Weights of a small transformer language model.
Size: width 128, 2 heads of 64, MLP 512 GELU, vocabulary 1884, 2.67M parameters.
Architecture: learned positions, no biases in attention or MLP, tied embeddings.
Training: a variant of SOAP for these matrices, 98M tokens, 2983 steps.
Each number is 128 + 32 x the weight over its row's rms, rounded and kept within 0 to 255. Layers, rows and columns count from 0. The size above them is the row's rms in percent of the matrix's.

# layer 5 MLP up, 512x128, rms 0.0592, rows 230-256, columns 0-127
size [107 107  90  89 101 100  82 104  81 116 101 103  90  99 100  87  97 100 106 107  99 107  95  84  94 108 114]
[[119  73 157 131 138 143 172 133 101 105 122 153  92 153 135 184 190 105  97 100 136 130  69 110 159 110 110  62 102 147 138 103 140  86 177 160 181 116 164 110 153 173 223 131  68 160 154 184  48  98 114 146 152 181 182  96 147 163  90 160 128 148 158  90 133  56  82  80 142 111 103 149 126 104 110 181 158 117 102 110 147 135 119  91 105  98 142 141 159 125 106 127 104  96 145 121  94  70 156  96 141 102 104 120 135  69 123 145 133 117 151 147 107  87  70 164 132 143 146 135 137 138  94 164 107 127 131 158]
 [124 132 160 119 124 143  79 124 135 121  82 133 123 189  92 153 170 177 168 156  58 102 116 116  99 196 135 143  85 197 167 139 114 101  93 138 139 153 168  70 163  98  88 160  98 200 130 124  97 152  89 170  83 119 165 141 128 103 142 137 164  98 107  64 135 119  91 121 133 135  86 132  95 118 122 149 122 129 141 154 103 146 156 178  89 132 113 134 229 125 129 158 131  74 118 127 166  87 114 122 199  56  99 116 122 118 154 128 120 151 104 129 147 164 115 139 142 201 135 106 142 105 181 110 114 173 147 163]
 [166 129 141 121 156 195 169 123 121 188  93  84 160 156 112 168 163 143 161 155  89 145 143  91 134  76 132 168 114 103 148 112 136 150 161 132 112 160  50  75  94 142 121 100 104  97  85 136 136 175 121 124 141 133  90  82 122 127  58 159  89 186 161 183  86  77 137 105 138 119 171 143 107  99 139 151 146 114 123 214 117 144 139 135 111 149 128  84 180 165 105  68 152  89 150 142  75 124 197 166  66 116  81  94 133 184 137  89  99 144 145 148 102 110 129 146 112 105 109 110 107 122 130 137 127 139 182 105]
 [102  85  94 133  90 133 135 127 194 147  92 145 143 154  65 126 130 140 134  87 111 123  85 126  61  65 118 148 141 134 140 163 138  51 142  93 181 139  68 151 121 131 109  55 130 166 119 158 121 188 135 134  77 116 161 123 130 163 127 152 139 127 134  73 148 157  82 137 158 134  89 205 105  70  72 157 153 105 113 133  88 173 111 127 139 190 124 141 158 108  71 111  66 117 128 128 148 186 159 129 185 131 126 180 155 110 166 129 130 121 113 147 134 114 122 109 134 113 121  58 160 155 129 149  66 104 144 122]
 [161 142 126 145 130 169 114 173 114 154 115 113  68 116 100 122 154 138 118 167 139 113 155 104 149 160 129  87  66 156 164 126  68  95 143 121 141  95  94 175 122  92  98 148  66 149  73  96  95 117 100 102  98 132 102 143 130 140 115 146 131 208 171  90 113 145 177 136 150 115 102 179 128 123 146  73 126 123 120 133  94 151 125  74 127 121 122 105 181 131 163 106 155  90 131 108 119 100 116 117 167 117 103 120 141 135 194 144  83 183 177  67 134 131  98  77 127  63 196 147 121 187 144 159 102  25 130 113]
 [141 101 163 143 137 108 149 145  42 121 101 119 119 184  78  94 130 111 172 118 171  96 141  91 184  50 129 122 178  71 127 186 165 129 132  76  86  71 104  83 101 161 142 127 139 141 106 116 111 156 129  91 121 145 116 126  98 154 120  78  74 112  96 154 134  32 178 154 164 102  87 127  82 144 171 150 103  90 152 155  97 130 132  94 114 132 115 160  91 132 141  94 135  92  86 100 116 125  94 119 172 130 142 128 135 138 149 147 124 185  77 136 100 131 188 159 153 102 142  97  57 103  92 135 128 127 162 131]
 [ 72 122 124 162  98  93  83 196 158 131 119 168 136 125 122 117 146 163 114 155 162 143  89 108 184 145 173 129  88 111 137 120  89 158 130 173 146  68 109  50 139 137 131 105 135  90 111 109 159 146 171 124 164  59  76 175 129  63 140 105 138 184  98 125 146 162 146 126 199 152 144  82 116 112 132 156 147 209  65 103 104 115  99 124 166 127  85 143 145 155 125 113  76 134 143 115 132 126 174 101 140 126  93 133 133  97 150  44  90 107 142 163 135 177 142  96 146  91 150 165 161 163 116  78 110 117 129 144]
 [106 118 145  70 133 148 157 133 153  87 132 129 136 148 147 136  44  97 193 110 145 153  36  95  85 122 200 114 165 132 130 111 132 126 112  98  97 170 140 104 132 124 128  88 143 121 122 167 121 144 124 147 142 173 109  92 109 149 125 136  88 138 103  99 135 139 117 169  82 177 132 157  43  99 106 167  88  96  99 175 156 131 164  53 101  80 130  61 162 103 170 162 144 131  93 171 125 156 136 165 190 105 137 190 135 159 148 113 106  87 125 134 113 140 153 121  91 132 163 114 152 103 159  93 137  68  82 118]
 [176  97 117 132  82  56 102  84 192 133 115 118 138 141 101  65 128 130 138 109 107 115 131 137 133 168 167 195 140 121 152  85 150 110 136 138 163 220 136 137 104 186 172 123 104 112 145 154 129 120 118 186 109 102 107  95 171 124 167 122 162 106 196 138 110 142 158 150 171 132 146 113 101  72 144 141 130 129 122  89 149 121  97 190 114 190 119 172 129 119 148  99 122 142 110 138 148 148 135 170 109 181 177 183 183  97  86 116  76  79 223 114 179 107 151 152 131 131 115 100 105 137 143 127 141 114 161 106]
 [146 113 158  99 141 189 122 113 128 152 115 118 120 167 188 159 128 116 135 152  77 182  74 143 137  77 162 115 112  37 107  86 119 144 108 103 122 132 122  80 123 135  99  98 114 129 109 157 163 128 102 104 110 147 132 134  61 180 159 126  95 102 105 182 114 161 138 186 170 158 137 147  87 131 110 128 103 150 197 152 133 155 108  40 169 146 160 131 142 153 171  92 130 128 129 151 105  93  78 126 160 113 101 142 141 134 134  85 145 100 167 112 114 113 128  68 137  81 133  73 195 145 101  91 215 115 101 105]
 [136 147 141 128 154 128 116 130 141 140 103 190 104 142 122 170 138 142 183  88 155 155 173 107 124 112  91 127 117 119 128 102 208  75 164 179 144 145 174 129 183 157 150 133  66 156 137 126 119 148 146 126 120 109 150 179 136  80 186 182 119 122  66 125 179 122 143 126  47 123 177  91  91 100 171 151 174 162 157  91 118 122  99 130  96 132  96 183 137 133 122 106  50  68 156  98 171 139 145 149 132 127  96 149 105 162 129 103 199 132 121  67 106 131 120 123 149  47 116 107 131 157 130  90 129 129 171 110]
 [121 149 143 129  91 102 149 150 132 125  53 142  47 161  81  91 121  82 123 124 118 117 143  93 153 155 128 113 145 135 180 153 138  78 134 137 110 149 164  95  99  91  53 128  67  83  99 146 167  81 122 131 159 124 147 127 146 206 161 113 135 104 161 127  76 120 140 118 104 130 156 196 119 142 108 125  72 150 138 139  68 116 120 158 157 123 131  94 131 144 146 127 172 133 129 166  62 160 112 158  98 102 154  93 136  83 189 165 131 146 192  87 112  99 111 146 134 141 105 161 101 130 137 148 139 162 223 187]
 [138 141 177 200 113 156  99 183  81 142 160 120 167 115 111 119 110  85  46  94 187 119  88 128 110 132 135 126 102 169 164 109 121 148 138 120 132 128 109 123 135 180 168 143 114 106 120 143 104 190 127 181 119 128 133 114 161  99 111  84 148  95 136 157 145 114  83 126  87  92 126  93  62 146 177 150 146  56 145 133 120 178 157 140 117 163  67  83 183  51 195 134  97 168 140 146 124  93 175 161 123 113 159 163 112 145 145 122 145 115  83  74 170 168 118  72  75 110 145 150 110 143 142 110 126 120 122 141]
 [149 145  91 169 137 140 115 153 133 149 112 137 117 181 113 133 160  95 102 174  69 203  58 149  43  91 125 184 150 113 139 177 122 106 125 103  84 177 162 191 103 128 147 125 115 146  73  66  95 144 103 151 108 120 107 154 115 104 124 127 174  69 102 108 120 184 147 163  75 128 143 175 117 195  93 138 129 133  99 159 130 205 142 160  80 149 119 171 151 143 120 146 113  92 148 139 132 137 144 126  95  84 155 134 121 140 157  98 134 144 136 104 157 154  83 146 168  84  67 104 138 155 131 128 104 189  98 120]
 [143 136 102 135 163 142 132 136 116 119  90 175 117  87 127  89 129 117 105 122 121 156  88 160 175  86 120 157 147  83 111 145 168 101 137  74 161 126 145 100 123 152 109 147 106 138 142 118 127 174 100 129  75 125  95  92 163 124 124  94 145  62 135  62 151  96 103  98 122 100 174 144  87 117  93 122  95 190 120 146 174 113 157  87  55 171 174 132 182 129 152 176  90 111 126 144 161 179 172 172 163 106 201 102 138 172  96  84  90 157 132  93 157 129 113  96 196 109 163  72  94 121 142 197 164 128 105 145]
 [ 89 140 139 156  68 115 160  98 104 167 134  95 138 126 137 118 151 126 163 154  61 137 156 173 115 123 139 182  90 163 151 178 188 162 145 107 101  89 150 128 166 124 129 124  74 130 172 183  74 107  93  80 175 105 152 103 114 173 202 128 151 164 172 141 141  69 164  81 179  89 142 144 100 120 123  93 139 124 153  94 160 121 103 122  89 114 130 134 146 148 145 109  82  77 196 127 106 170 139 130 178 130 112 143 128 109 104 112 170  50 126 154 108 102 119 158 146 156 119 119 115 154 185  95  70 147 174 165]
 [173 163 110 102 124  66 152 143 145 154  92  66  64 158 126 134 119 144 176 124 132 124 160  82 122 196 160 151 115 121 127 150 154 131 151 156  65  88 150 119  98 129  88 149  85 131 104 116 150 132 109 151 133 144 126 117 130 192 189 156 144  84 135 127  73 180 108 130  66  72 148  82  79 133 164 131 132 126 206 130  95 113 100 127 132  71 167 112 127  68 115 141 179  90 133  77 110 175 173  85  79 153 121 122 103  97  93  84 121 148 157 101 162 138 134 130 148 124 135 152 113 156 115  93  53 158 161 141]
 [ 80 132 181 143 181  83 147 135 156 162 141 125 103 118 153 136 172 133 134 208  94 154 118 153 196 124 180 129 126 148 125 122  76 142 117 151 138  97  86 121 108 136 200  75 141 112 115 104 160 165 104 167 207 132 130 146 167  73 131 105 151 138 155  90 118 120 122 115 126 119 139 103 114 145 137 123 127 118 134 189 125 127 150 161 139 127 147 133 112  98 111  58 127 143  90  71 159  98  90 134 143  35 143 174 130 116 178  87 106 194 178 128 121 127 162 130  74 161  97  92 129 170 126 134 138  46 118  90]
 [179 152 129 105 136 159  98 196 130 122 154 184 144  97 103 127 148 138 143 126 109 132 113 109 105 128 161 173 148 136 143 141 136 156  86 132 155  82 109 113 107 148 110 155 113  89 175 120 126 120 142  76 134 107 114 153  96 154 165 123 112  92  62  82 112 173 139  51  56 192 127 135 156 116 153 131  89 158 192 165 158  95 156 105 105 152 117  85 154 183 173  89 163 101 127 150 132  94 198 138 113  68 108  96  97 163 179 122 131 134 176 162 145 119 143  80 151 173 104 143 111 169 156  87  97 154  55 157]
 [117  40 130 148 138 150 103 133 159  94 128 181 132  97  58  68 166 123 144 104 104 134 164 106 129 162 129 147 119 110 142 130 135 159 139  69 125 113 116 149  93 179 172 144 128 141 113 196 131  70 130 110 135 146 110  90 178 101 127 117 136 167 149 128 121 187 222 138 153 121  85 164  85 142 231 114 100 139 114 173 113  71 147 111 150  95 104 151 145 135 137 142 131 160 139 169 109 172 110 164  83 117 135 159 141  50 171  97 142 114 165 117 122  90 101 110  93  76 132 136 149  88  96 158 127 118  96 146]
 [173  76 139 172 124  84 118 134 138  61 122 170  70 110 111  86 140 123 123 130 118 116 151 164 208 120 145 149 144 141 145 192  69 151 103 149 137 155  97  98 149 166 133 158 110 137 143 144 124  93  68 137 178 126 123 158 136 109 140  92 114 211  90 124  97 160 114  41 159 145  99 133 119 127 132 169 107 163  88 100 115 146 147 150 153 148 129 131  91 183 102 135 171 160 111  96 160  98 134 150 101  51 139 167 125 156 120 135  59 196 125 193 128 136 131 107 142 141 120 108 161 138 156  72  93 164 113  86]
 [164 118 141 120 166 118  93 136  98 207  43 157 158 163 109 144 108 130 169 199  52 105 138  99  75 117 124 123 164 105 103  87 149 125 120  62 102 147 162 113 173 160 119 127 150 166 110 140 157 128  92  74 188 137 119 140  81 127 170  82 162 113 131 168 135 102 161 138 103 131  92 141 188 131 108 142 155 124 200 137 134  92 136 124 113 147  86 126 187 114 131 105 178  96 179 160 128 150 114 111 104 197 165  96 155 132 124  62 139 142 138 119 110  84 161  97 155  99 146 111 132 144 172  92 123 161 154 150]
 [189 149 127 132 115 129  75 166 121 128 114 157 143  86 167 125 173 179 147 163 158 140 113 128 109 155 133  79  97 134 103 139 108 159 112 160 148 129  98 114  87 124 150  83 110 109 138 116  72 148 127 137  57 123 119 123 157 198 181 151 159 136 193  71 152 129 203 111 145 176 119  93 165 129  90 160 131 119 129 168 168  60 143 100 149 151 143  79 117 182  76 129  95 117 183 123 202  99 128 144 131 117 118 182 109 162 100 129 143 142 108  90 141 124 124 142  66 155 119 136 185 169 152  69  83  93 143 155]
 [ 91 178 170 124 131 141 153 136 106  86 106  95  84 142 169  62 122 130 143 151 131 122 131  97 108 131 157 106  86 104  77 128 159 152 193 190 165 144 136 120 108 125 179 120 128  95 115 151 111 153 110 107 134  87 178 103 114 137 103 145  95 108 146 189 100 190 145  96 144 149 181 165 145 123 124  91 156 157 150  86 178 101 125 126 156 111 153 170 132  84 129 158 148 125 155 170  75 173  53 114 143 125 114 196 157 165 163 119  84 158 122 105 158 140 136 141 118 110  73 181 132 141  46  79 101  56 134 114]
 [ 90 167 101 128  64 140 178 133 145 125 130  78 160 128 134 101  99 165 113 150 108 154 102 172 118 126  76 105 146 119  87 159 163 100 126 131 114 109 127 140 159 193 123 180  80 119 112 171 188 167 109 154 168 154 129 148 112 169 165 103  86 105 110  88 176 110 185  59 113 161 148 139 144  45 126 139 157 156 123 131 125  88 128 164  91 185  49 151 125 166  83 117  81  94 159  77 123 121 118 135  87 137 129 111 128  92 185  89 104 155 158 143 103  79 114 123 110 149 204 147  98 114 133 161 114 135  99 144]
 [ 93 136 148  99 138 105 148 134 117 175 109 123  88  86 125 156 143 108 146 139 177 115 136 100  95 101 175  54 145 153 149 168 115 102 155 126 180  81 118 105  99 168 167 101 161  90 103 147 144 147  97 131 146 146 138 136 116 113 147  98 154 199 147  88 101  90  93 165 133 114 200 119 129 125 132 164 119 160 134 112 127 195 126 103 165 163 124  24  89 167 142 135 115 146 113 194 181  83  57 116 164 122 139 163 132  90 190 106 164  98 153 160  96 159 114 134 112 199 139 124 114 121 154 123 161  97 124 189]
 [125  86  93 144 112 171 189 201  69 152 178 132 139 156 115 131 113 102 147 119 107  94  79 155  84 107 116 157 154 151 112 119 137  94 131 133 135 116 148 132  94  99  98 128 106 157 109 141 135 220 136  97  85  84 153  96 138 142 135 141 130 133 115  94 129 113 118 106 140 136  94 114 121 136 101  95  61 133 147 155 140 114 128  70 159 127  89  75 158 105 120 137 109  75 119 149 183 108 175  60 138 188 119 130 106 126 146 102 149 192  82 158  95  49  72  88 124 170 137  98 125 181 206  89 164 128 133 102]]
# layer 5 MLP down (transposed), 512x128, rms 0.0592, rows 230-256, columns 0-127
size [106 103  93  81  94 107  81 108  73 112 100 101  94  96  95  97 102  95 103 116  95 105 101  87 100 105 105]
[[184 115  86  81  99 111 101 145  80 219 113 151  90  80 103  82 128 111 133  82 132 105 123 127 197 134 122 140 132 121 149 124 103 155  99 102 112 175 161 173 128 135 170 115 152 145  83  97 146 142 114 121  80 141 139 135  89 178 123 144 114 192 118 156  58 140 187 108 144  53 151 101  83 170 143 126  51 113 103 117 133 126 143  73 141 122 209  77 154  89 120 117  87  53 105 141 128 105 148 114 117 115 102 141 111  92 123  91 172 149 113 126 132 168 156 139 121 107 117 128 138  89 128 103 152 139 192 121]
 [121 172 154 106 123 119 140 129 140 138  88  93 146  70 112 117  90 128  70 176 225 136 163 137  79 137  81 111 167 110 156 119 172 177 130  98 104 141 122 138 141  88 115  76 100  77 146 149  94  99 157 141  79 142  63 146 108  75 135 126 153  68 141 118 179 122 184 125  94 153  66 193 136 168 123  59 165  88 182 101 131 127  87 124  92 139 127 161  81 177 110 135 116 128 122 124  82 112  99 143 136 120 159 108 143 151 129 105 140 145 102 113 118 213 148 149 183 125 132 134  81 107 141 152 132 153 113 100]
 [117 154 129  77 108 115 123 153 140 136 183  99  87 152 146 104 134  71  98 148 163 138 170 153  56 118 128 186 130 162 168 111 159 157 159  73 133 159 158 150 153 121 104 107 169 110 151 119 154 105 109 170 110  85 177 182 146 120 134 172 148 132  87  90 170 159 148 152 174 120 110  98 144 132 111 137  90 166  69 144 197 100 115  90 158 145 158 149  87  65 118 164 103 162  88  98 161 155 135 147  87 150 156 159 117 172  80 108 118  94 157 157 156  59  98  95 175 184 157 136 131 185 133 110 174 105 112 104]
 [148 130 107 111  84 137 127 196 118 160 126 126 204 207 110 193 155 124 170 113 172 180 100 133 139  99 190 134 140 106 176 134 162  86  94 125  85 168 131 121 140 121 144 130 129 134 126 141  77 122  69 201 122 143 106 166 127 145 105 140 132  73 115 130 107 139 149 144  78 100  74  98 128 214 182 109 111 166 170 131 143  96 131 113 117 129 152 161 128 171 176 177 142 154 153 136 126 110 180 136  96 144 106 151  97 110 120 138  85 117 148 152 154 163 137 107  65 152 150 142 114 203 160  98  92 141 184 128]
 [159 124 139 121 169 129 152 155  81 115 148 159  62 142 133 174 139 139 177  66  99 163 218 102 132 105 136 133 159 125 140 189 202 165 149 106 118 151 124 120 105  92 145  88 126  90 149 126 120 154 118 152 115  82  91 114 110 122 116 114  76 101 102 154  96 121 136  87  99  82 140 102 163 125 123 150  79  97 143 115  54 140 163  37 156 136 135  98 135 167  99 136 125 183 116 156 118 127 125 102 130 139 151 190 140 163 147 141 187 119  40 121 172  83 137 102 112 141 168 129 164  78 117 123 137 112 151 182]
 [160  99 119 109 146 140 176 165 173 120 173 216 160 111 142 170  77 122 165 131  73 146  75 180 136  91 130 111  90 166 147 162 200 193 134 111 121 204 104 100 127 124 152 137 124 153 142 148 160 114  84 156 125 139  85 138 144 128 100 133 116 130 124 120  83 157 126 132 115 111 189 168 128 156  79  66 125 156 114 110  58 171 118 143 154 149 110  84  87  66 145 124  65 140 171  71 122 111  86 182 122 108  94 155 112  99 118 135 141  93 148 165 115 141  92 116 102 140 113 155 147  90 160 138 160  99 146 170]
 [149 139 144 129 148 172 150 183 185 127 168 104 145 153 169 106 139 137 172 137 119 148 147 133 104 106 133 127 178 125 181 142 120 191 155 160 124 164 150 122  75 125 125 162 123 162 112 176 145 111  95 150  85 102 137 131 129  70 135 118 143 151 103 146  90 155 110 152 124 139 111 156 146 113 228 143 185 121  86 132 182 104 134  85 105 126 128  77 125  96 151 135 124  94 116 168 186 117 153  59 152  92 169 138 180  88 117 127 116 119 165 124 155  86  87 196 171 168 165  74 190 112 173 162 149 142 194 145]
 [ 79 112 138 104  89 116 112 123 134  79  83  99 114 125  52  68  69 151 126 134  74 114 126 133 146 127 174 121 129 125 126  84 147 172 106 106 138 102 129  68 149  86 101 101 145 162 127 122  62 138 127 170 148  99  74 211 136 117 122 105  67 102 106 157 126 119  98 155 120  75 124 122  85  59 145 134 124 119  85 117 146  95 165 138 134 121 133 119  80 128 119 155 178  66 136 171 166 102  92 127 121  94 134 172 124 117 117  90  93 101 109  91  83 157 166 174 154  99 102 135 130 186 135 212 103  96  97 155]
 [ 86 121 133 122  75 149 152 160 107 118 158 124  90 130 145 179 140  68 114 130 167  99 105 161  98  48  79  82 153 112 126 154  90 176 129 183 116 103 115 125 152 115 135 142 145 101  81 125 146 165 143 162 145  95 200  82 110  82 110 164  61 111  96  50 129 137  99 131  80 157 105 122 145 139 147 146 103 109 139 142 134 141 131  65  88 123 131  74  87 142 133  88 129 133 147  75 147  78 124 104 122  65 104  86  95  86 146  94 132 113  87  95  58 147 140  91  60 100 151 147 130  86  97  99 110 162 134 142]
 [103 125 121 185  86 149 151 168 150 146 151 103 155 126  84 162 103 151 102 105 135 152 138  94 147 130 138  97 113 132 133 149 142 147 140 135 127 144 126 133 124 104 131 132  80 152  94  69 209 193 224 162 139 167  92 158 195 117 131 127 105 141 110 169 114  97  76 179 162 134 123 104 150 122 136 104 136  96 118 146 118  76 149  96 172 138 125  88 173 110 132  46 154 111 153 109 157 192 125 124 149  93 132  67  50  75  85 155 129 132 140 150 138 134 140  97 142 150 113 165 122 131 211 138 126 153  56 115]
 [ 99 122  99 144 125  78 174  87 122 155 135 178  82 109 146 149  85 150  76 138 137 130 123 144  56 176 218  62 180 141 116 148  74 102 148 123  95 111 114  57  97 147 161 128 152 151 184 155 119 130 151 142 158 126 102 140 130 137 106  23 128 103 122 121  96 125 169 173 163  92 123 165 137  87 123 105 146 101  79 164  96 200 243 184 106 119 110  97 144  94 125 126 138 160 116 155 104 111 116 178 125 125 116 125 125 136 145 135 140 153 114 134 123  78  91 118 128 142 152 138 125 130 141 154 143 124 116 127]
 [138 137 171  81 158 150 137 116  73 159 105 177  99 127 121 140 107 116 157 101 152 126 148 133 153  62 138 156 159 157 123  96 161 113 104  89 145 112 103  98  98  77 144 207 138 133 135 159 129 178 112 175 179 140 153 121 106 170 108 134 141  94  88 115 105 153 132  82 130 157  81 145  93 116  96 120 180 167  99 190  89 142 151 130 176 149 134 177  75 152 199 100 138 117 146 150  97 148 159 131 137  34 146 149 117 133 182 115 133 132 128 139 109 153 146 128  62 140 197 189  97 122 108  95 180 131 132  63]
 [ 99 122 126 103  83 110 164 133 127  52 151 133 122  81  82 178 145 141 114 146  78  61 114 142 101 149 145  76 119 116  66 138 170 101 136  70 112 110  80 116 106 115 159 137 178 152 171  54 102  90 113  64 127  98 128 163 172 140 122 187  92  91  95 147  55  97 157 142 158 112 146 138  90 142  74  95 137 152  98  99 129 126 130 129 132  89 142 141  87 122 143 100  83 111  98 149 133  90 136  96 142 121 142 109 107  81 130 115  76 164 153 137 189 115 110 131 161 149  50 134 189 171 126 145 143 139 161 161]
 [ 90 135 145 100  90 157 167 128  51 161 144  94 110  92 123 107  67 141 110 104 157 116 172 147  85 118 121 131 121  74  73 189 117 149 129 136 144  93 122 111 149 125  77 133 168 123 168 148 177 103 134 126 162  60 208  93 155 128 150  88  96 107 139 117  85  94 146  92 134 149 175 144 142 146 168 146  74 159 100 131 126 108 157 104 113 128 127 133 100 134 162 152 128 183 147 126 144 103 116 160 121 173  82  97 176  97  69 161  66 126 117 201 112  50 158 150  85 103 156 166 122 137 135  86 133 101  85 109]
 [ 83 163 128 107 100 194 151 189 125 127 157  48 105 136  65  88 150 147 145  82 133 101 151 105 102 122 133 102 128  78 140 123  95 134 164  97 157 183  99  97 136 129  95 131 162 168 131 120 134  72 105 164 161  89 120  92 129 102 130 161 120  92  91 205 182 164 158 122 105 154 156 121 132 136 140 154 132  60 107  88 112 128 102 171 127 125  60 142  96 151 150 147 136 111 158  97  57  75 154 164 143 117 104 147 106  83 107 113 134 106 193  76 102 107 111  98 161 171 133 111 121  86 121 104  64 145 172 121]
 [124 173  96  82 111 123  98 124 143 134 140 176 164 107 173  96  99 148 151 148 146  99 125 150 127 130  99  56  71 101 125 131 122 100 102 137 133 166 106 117  96 147 128 116  82 156 119 109 173 154 129 113 172 135 113 181 144 163 186 126 151 135 160 170 112  87 171 130 177 136 152  92 113 111 135  99 129 189 133 187 114 132 188 135 121 179 141 103 114 120  80  97 107  86 149  39 104 159 142 153 108 168 119 116 116 149 110 202 127 175 123 189 149 201 132 116 179 106 104 138 168 107  77 204 145 172  93 125]
 [131  42 128 122 111 129 130  99 163 109 131 158 124 151 130 130 167 130 105  94  93 153 106 137 110 104 127 124 120  76  88 166 207  98 119 102 133  99 152 114  94  86 135 138  77  94 152 144 103 151 172 129 136  55 163 170  78 127 113 119  73 154 106  76 154 191 107 181 180  95  67 155 162 162 124 115 123 143  81 102  71 140 201 108 191 154 148 179  72 107 179 135 184 129 138 107 127 119 139  87 132  97 109 151 129 102 125 128 119 129  95 164 188 138 114 135 118 131 117 109 189  97 136 126 116  75  96 146]
 [176 128 116 135 121 108 147 132 179 134 131 170 142 149  91 169 182 110 111  58  65  75 103 104 118  77 138  85  84  79 158 138 149  91 111 133 136 138 105  75 183 129  58 118 120 112 107 132 128 145 165 124 107 101  93 117 127 194 163  92 118 156 129 173 156  92 128 137 152  98 101 148 177  88 137  91 188  45 137 148 100 122  81 118 165 130 151 113 169 117 150 107  98 146 152  84 128 129 124 123 106 155 147 128  89  74 107 144 107 116 120 133 140 145 137  95 145  86  84 131 129 192  99 214 106 194 173 120]
 [105 102 145 113 136 150 149  69 122 154 121  72 150 184 108 117 117 197 136 172 123 122 105 172 126 131  80 130  97 116  76 139 151 153 132  86 110 156 111 138 160  91 105 109  58 180 160 110  79 141 109  96 149 109 115 146  87 110 109 155 136 173 169 168 145 138  83 107 171 109 111 120 125 128 154 119  98 187 155 134  96 105 127  67 152 162  95 174 130 107  87 106 155 138 105 102 116  70 159 152 176 165  71 167 159 107  66 123 104 167  80 121 166  28 112 133 118  75 171 109 120  86 133 117  96 122 164 141]
 [191  87 156 132 150  42 116  94  67 163 113 171 129 103 151 123 159 107 110  84  64 183 169 173  86 157 198  93 198 104 144 146 107  50  74 133 121  93 166 151 130 139 112 124 139 101  95 133 173  95 143  86 110 165 133 118  89 125 112  92 135 181 123 108 113 117 137 157 152 111 160 118 102  73  88 147 110 179 160 130 120 156  72 137 167  95  91 164 134 144 120 115 139 118 141  97 182  86 116  96 131 121 110 142 185  81 152 155 154 166 146  69 149 125 139 108 139 158 151 113 108 135 143 103  92 126 113 155]
 [173 146 127  87 133  99 214 147 163 125 120 147 174  73 128 128  97 141 140 182 179 111 141 118 110 116 104 131 141 140 200 146 175 141 147 122 136  96 117 147 150 112 157 130  98 138 153 112  84 188 149 141 131  86 119 128 120 144  87 200 149  44 169 145 142  83 121 141 107 145 136 100 138  79 129 150 132  34 107 138 142 162 136 104 102 108 120  82 136 100 134 171 167 104  79 115 121  84 124 169 137 175 131 100 109  66 148 142 173  61  88  90  61 103 158 125 177 133 112  83 157 146 133 113 141  99 126  88]
 [ 45 112 167 105 127 138 159 126 189 101 121 114 123 130 128 129 151 204 101 120 169 164 147 208 143 195 112  67 124 124 141 104 153 118 123 151 171 129 136 147 126 141 104 100 144 124 153 175 103 123 132 211 136 133 116  91 146 146 105 116 118 100 146 125 112 139  84 133 127 193  82 105 146 145 150 192  95 145  96 113 101 129 147  75  99 102 144  76 176 108 103 123  91 119 107 128 187  93  90 106  74 124  96 169 170 122 155 100 128 111 211 130 165 137 169 132 146 115  90 145 185  92 150  96 105  72  93 140]
 [155 141  84 110 121 131 155 112  65 127 112 117 156 129 176 121 123 104 132 195 104 174 183 102 141  53 164 103 184 113 151 128 119 126  98 145  83  75 131 109 154  91 112 201  96 113  97 146 147 125 117 122 147 158 127 157 140 141 153  91  79 132  99 138  90 179 110 116 125 100 185 120  34 161 131 120 175 160  86  76 175 143 146 144 169 126 134 129  73 154 129 135 154 136 162  97  92 124 165 126 143 112 130 116 146 182 133  82 141 149 167 173  97  58 142 141 145 163 128 129  85 185 153  74 178 116 113 167]
 [107 112  44  72 147 125 196  98 141  91 162 124  85 109  95 141 167 167  82 123  70 120  87 190  96  74 120 138 152 156 144  94 127  86  73 144  49 198 178 156 155 122 124 125 157  52 102  94 133 120 180 140 117 125 124 135 133  97 157 159 106 137 152 138 170 168 109 116  90 147 138 126 131 102 172 149 147 135 139 137 147 136 101 172 136 157 122 128 146 194 103 107 133 160 133 155 191 166 126 162  92 147 103 188 114 134 136  93  84 121 129 114 110 116 128  97 144 170 118 178  91 157 155  94  79 120 113  95]
 [ 82 119  88 119 154 128  37 108 139  67 136 183 144 126 158 172 137 131 126  60  97  64 139 163 104 179 116 110 146 136 163 148  66 192 155  83  88 122 125 144 153 102  88 148 187 145 163  96 127 107 153 116 104 116 136 118 115 126  69 159 165 109 156 110  92 140 154  99  86 125 116 129  93 150 131  34 123 151 165 189 103 125 153 147 162 130 110 154 127 109 113 121 133 136 162 130 164 170 115 118 119  93 116 145  86 165 114 175 117 149 131 137 140 140 108  72  52  97  86 150 153 152 150  93 184 140 121 179]
 [139 182 139 111 119 109 118 164  67 157  92 120  72 177 148 145 153 113  86 201 142 128 167 119 147  91 103 153 100 149 104 130 108 110 136 164 227 131 120 173  64 135 143 129 103 158 129 163  96  64 152 161  84 142 128 101 130 175 130 156 156 176  86 109 175 178 126 130 179 134 144 105 168 124 125 118 160 157 139 187 133 112 124 153 158 141  94 204 150  93 123 121 164 120 146 103 126  84 159 139 153 166 127  91 144  55 119 154 142 149  89 167 119 121 139 114 140  91 138 133 154 149 135 116 150  83 220  95]
 [148  88 151  88 160 123 136 145 131  92 115 115 105  84 119 119 202  74 120 100 115 107 128 152 196 162 109 126 120 102 119 166 122 167 114 143  79 158 117  84  46 166  95 170 190 104 116  97 132  42  81  97 147 111 156 154  68 133 138 132 105 130 106 217 128 140 110 109 135 180 137 140 132 175 156 124 109 148 121 112  74 180  99 167 149 128 139 163  84 123 191 139 130 103 133 132  86 122 122 190 172 122 100  75  94  89 119 136 142 106 169 112 137 173 150 130 137 113 150 151 156 122 152 126  63 169 133 154]]